Part of a small language model's weights.
Size: 9 layers, width 96.
Each number is 500 + 40 x the weight over its row's rms, rounded and kept within 0 to 999. Layers, rows and columns count from 0. Numbers have three digits each. The size before them is the row's rms in percent of the matrix's.

# layer 4 attention output, 96x128, rms 0.139, rows 49-95, columns 0-63
094:464492517499407455486477527485533450480543504541539557561512460537502487512513477557513511529412500421453509502531541553445448513488526454534541442394446468484509459468528495558480561539480431
098:491544526458496507506503430462537466470540457515495500507532529496529512429494413491508550495465549469424498532479559468512546492465479518563465511462447525493487467539500525514553465473508472
095:444606498523422519531501497554501487536511523495547546478501459527507508434475519494539472525459529519462457488516486494535527457495508428517550490444537453518482468492540503547512485548494434
091:514501514466470484497510439515512512505527479489518474478527535550456507515523494504502471464538496457533516510561521516486467563515475474508480469503419503438532534524548488449537515521469448
112:518524532553526506533440567522517514514526497502501547510471493462440427501487510471576517502482505507486518513524422478493498498521543464488531485472509473530497469444502440475402545475527526
100:517551445489483487506431531533591555418496430494486564515513510484530510493488501479483501476499579487493521480526527509512526547508554472547495552542426526495459514529487488517467514446482513
086:530456502506548548505427431463532515486486450466482462510501526480494524498506494529512500472466516479446515485493569499490558459440527482479416523524511531481547539551565539543520482458526491
087:450556497495461467528496494548597527514535518505501550510414573517524539450463446482489494502501522555559519529531464433541494516452523468568539426464450521547505524465589498499464492510516497
098:476513455476488457521442519509534536486546530477493493535486547443550509556579505567514517530538573519491515529464492429569514510460515490494498486504438469504482547516536483484489478450531539
102:459510462486530483514436516507511550448509499520570536492553555499475490493538492435480449501539480527506477540588501489512535480485540493530473513505530500526587520489509431437469453475490556
095:471503479531506532523496485454516497465507405509519510546544488487514546510566511531511509426470502469500500498545530476507564464504511514443507574479483496535493519536526511452527527475518468
103:461533533463427552510519541510511480488502505526495491454543551484521505496494568504476416504571575483514443438523552519485525482561475453472484632523491491485487545513501453496527537443451550
115:465567523451474483523435483509555494467527517513495549481466468495590510454559526513516474459493543540511545467477513464543520505520464514527542542439463488536495521514495448514483498469527532
075:567521486539489484482552513515509460470578537522475543469456460436471480515487396480493484462422475432481536499547496508527487513480451500530493460544529515485498487431480505491461520524523432
098:494589465463519462579522420500495492531498519496485456456504497529480436514510499548434517529464534537526512541485520477526496461529488501485483493451507449485486522557476459475515472508501546
103:533495519497581454477444496518491563457546468511498488514464458485520486485515458498491518487478510528516525498475503485477505466541506540522540488506478505512505482533488454485435521477539522
117:517504567536484541464570474500497461448553481448512463528510487524435487567517514552499487520446458530527486542460600472440466480506464528500504507494575526531498494474486568521448484533500466
097:543495462525484537502526485433512492466524487430498477555543507512489434513473467478481457520481520378519488479520560555532510557494511440499481464470516509474459558488513501483516497445483462
110:561452557484512507500520501452502523567564496483560482517460502516537550553508488492522516526510452510519522514475475519525550558534569505508496497565511538547521496482530503511467555485517496
091:579457527528546530543521479478459573576500521560517512493504534491495507526584455472542555524525468491520505552553453503550487527533505513532470504515460466477552468487550502424554487456554489
092:541490535505575431499484517458482523481508489456481521506485476496500495484541456482554537526500514530481548518502502444462471498517500549480519465528524493573512432540532499460440502509575522
106:544533547480486514504472505456573490491525464473454508501476479500470450515437487531462518517511550450518534498488619507509576520548498487488438466485491501511450487538443476446477542450539588
102:399473514518480491517514497461553501514521478587479531489520511489519547447535499566526509488542533543455467410527550495439473441467506522520541443489482521481504532495560490513511473519496512
083:553536537472522543525538533511522489491467513465531525470505504530484459541496503466525481462493558457529463479568497490571552452487467440462454491505545475543532477473517450465485520520497478
085:547471555530502499494468556466491504465491459509504532468496531429546526558490483518492506500469491533508475527569462490546510532520472525535468525570457495514517485535525484499487551474542468
103:517489456507521490508516474512524448515472534517496504531561539534512498552533467486410512474461526514500480509542488548533483471511511519517524491553494464471477464504501475525525536543476470
096:511478518522503470477553476463526432492541499478483484495506559483500563506511474505460440475480515516484416503530511480541574487471447496460480490482570542555498531476510490489507518505463502
112:571501487486505486492432478536462574518530502573517456465514459536469450469561475502474458558443504437425558469490449569509483506539571430533567520469453501536502538479447471525472566468444501
092:443530427487449481522495509521481484467522553564529550515473501479587500463475458451500511508486470515494450525518464480499483499483514530565516456525431494491522511539516447524471478491489450
119:493458548559487526487503527496580467530461516483505548486506486463440469518552547588537539520497498517480443474514460460469405564460472460484549468511541487558471499452520518477470534508503498
112:494551490511501506514524491526527484506467489494513503513538476536478461511497454492523585460444430484554515542522492476515467496457527497534497487524513480454507506449513486438502509547501405
090:579485542442534473459498449499519522533507504482508469532533494524501482535487490460472515534540464540499554560498522484515480516505520537525472421568501478443508461516523499477547515590565495
109:523508540467472533462574475509546440482554455543513469522424490470520574488512464450567465423511477500554511498496486474494500524518479490532530510559434548545473533514498508489467536508488449
104:560474545529547483483505478507536519543508541475471524467428469525477491556544485530451553511469493504509530541464444466540513495504478508469541467495496489526440459478436500498457554502521501
111:564441544549508524476476519493557496542516514533509530528454458557454423540524473533511583524495489456500523482486515493509473557506482469494530435486408467581502436498450473481445580512504489
102:511525528522499522536543458563492488556514543436562465520429470464421448555505543468604449477465489526501493547509473427503504472501498466447510504522590460537535503561535511520495474533544572
101:488472552530556476471512581470525478497551556481567501501494482558468474569561525489533522511483518552519502511501522480447541428525444473485540461518568469562521428474472472507459527502544527
101:529468517438521533448544525443467452554480495554522458471568540515536496521476505475446491502529499506550445496538495523476522468529465470463435549515477497481475476583468512476564518531463503
089:592505531508506530546482509485507489473505573496510496473410517485447495525490440528491490470476484422533582521516494481506532511513497511509479465542511525599517499495581418440453555455527504
097:559395513471576485490517533454467504535508499517530471500527516521518474569457483510497526483514442406506526504506475516509553500534520485428455508521493492503569480481503496458608545572541471
095:490535523485508449529564503540478491571555545538445466506430479496564501466488467513519510494453522536569487527462504459501504400533467514510527465419501476441487506507497541527532438566520483
107:446545492475527500560492500528531563503509489466450453453496502574535463414427473567451505500428470480500551499493546512529529509509548522573501485438472480439513528457440541545524458500443504
092:460485481526513442558501537491487495518535520442430483524457533505512501512467501508514506499507485493579544559514553452496517448511498515474477485460559480439531497490512531485517372491541505
106:533533531491490471521471493537467522456458499493460504506497460450467505501525470514508532519516444476532537558503485477495439517522513496495514494495518491522506473471493471419435533503511521
093:549457511580541528524513451534499519543490577476433451499500461505468487491530490558497519530513473442531542509442462479483444473494490485555516475547494507460476555498455530532486510423487485
092:517453484514531573527485472500556507514516503505389496512468428473540460482526504595529492427498573392497536451498521513546595496557518502460522501462449487506470507448476493460517565471507523
087:548535505492487509482479446559554539526469489500504521442472453508470521490505492439509516461492539524502536435536454509517461508483480437506486511544468516503480479522512536547462531500491496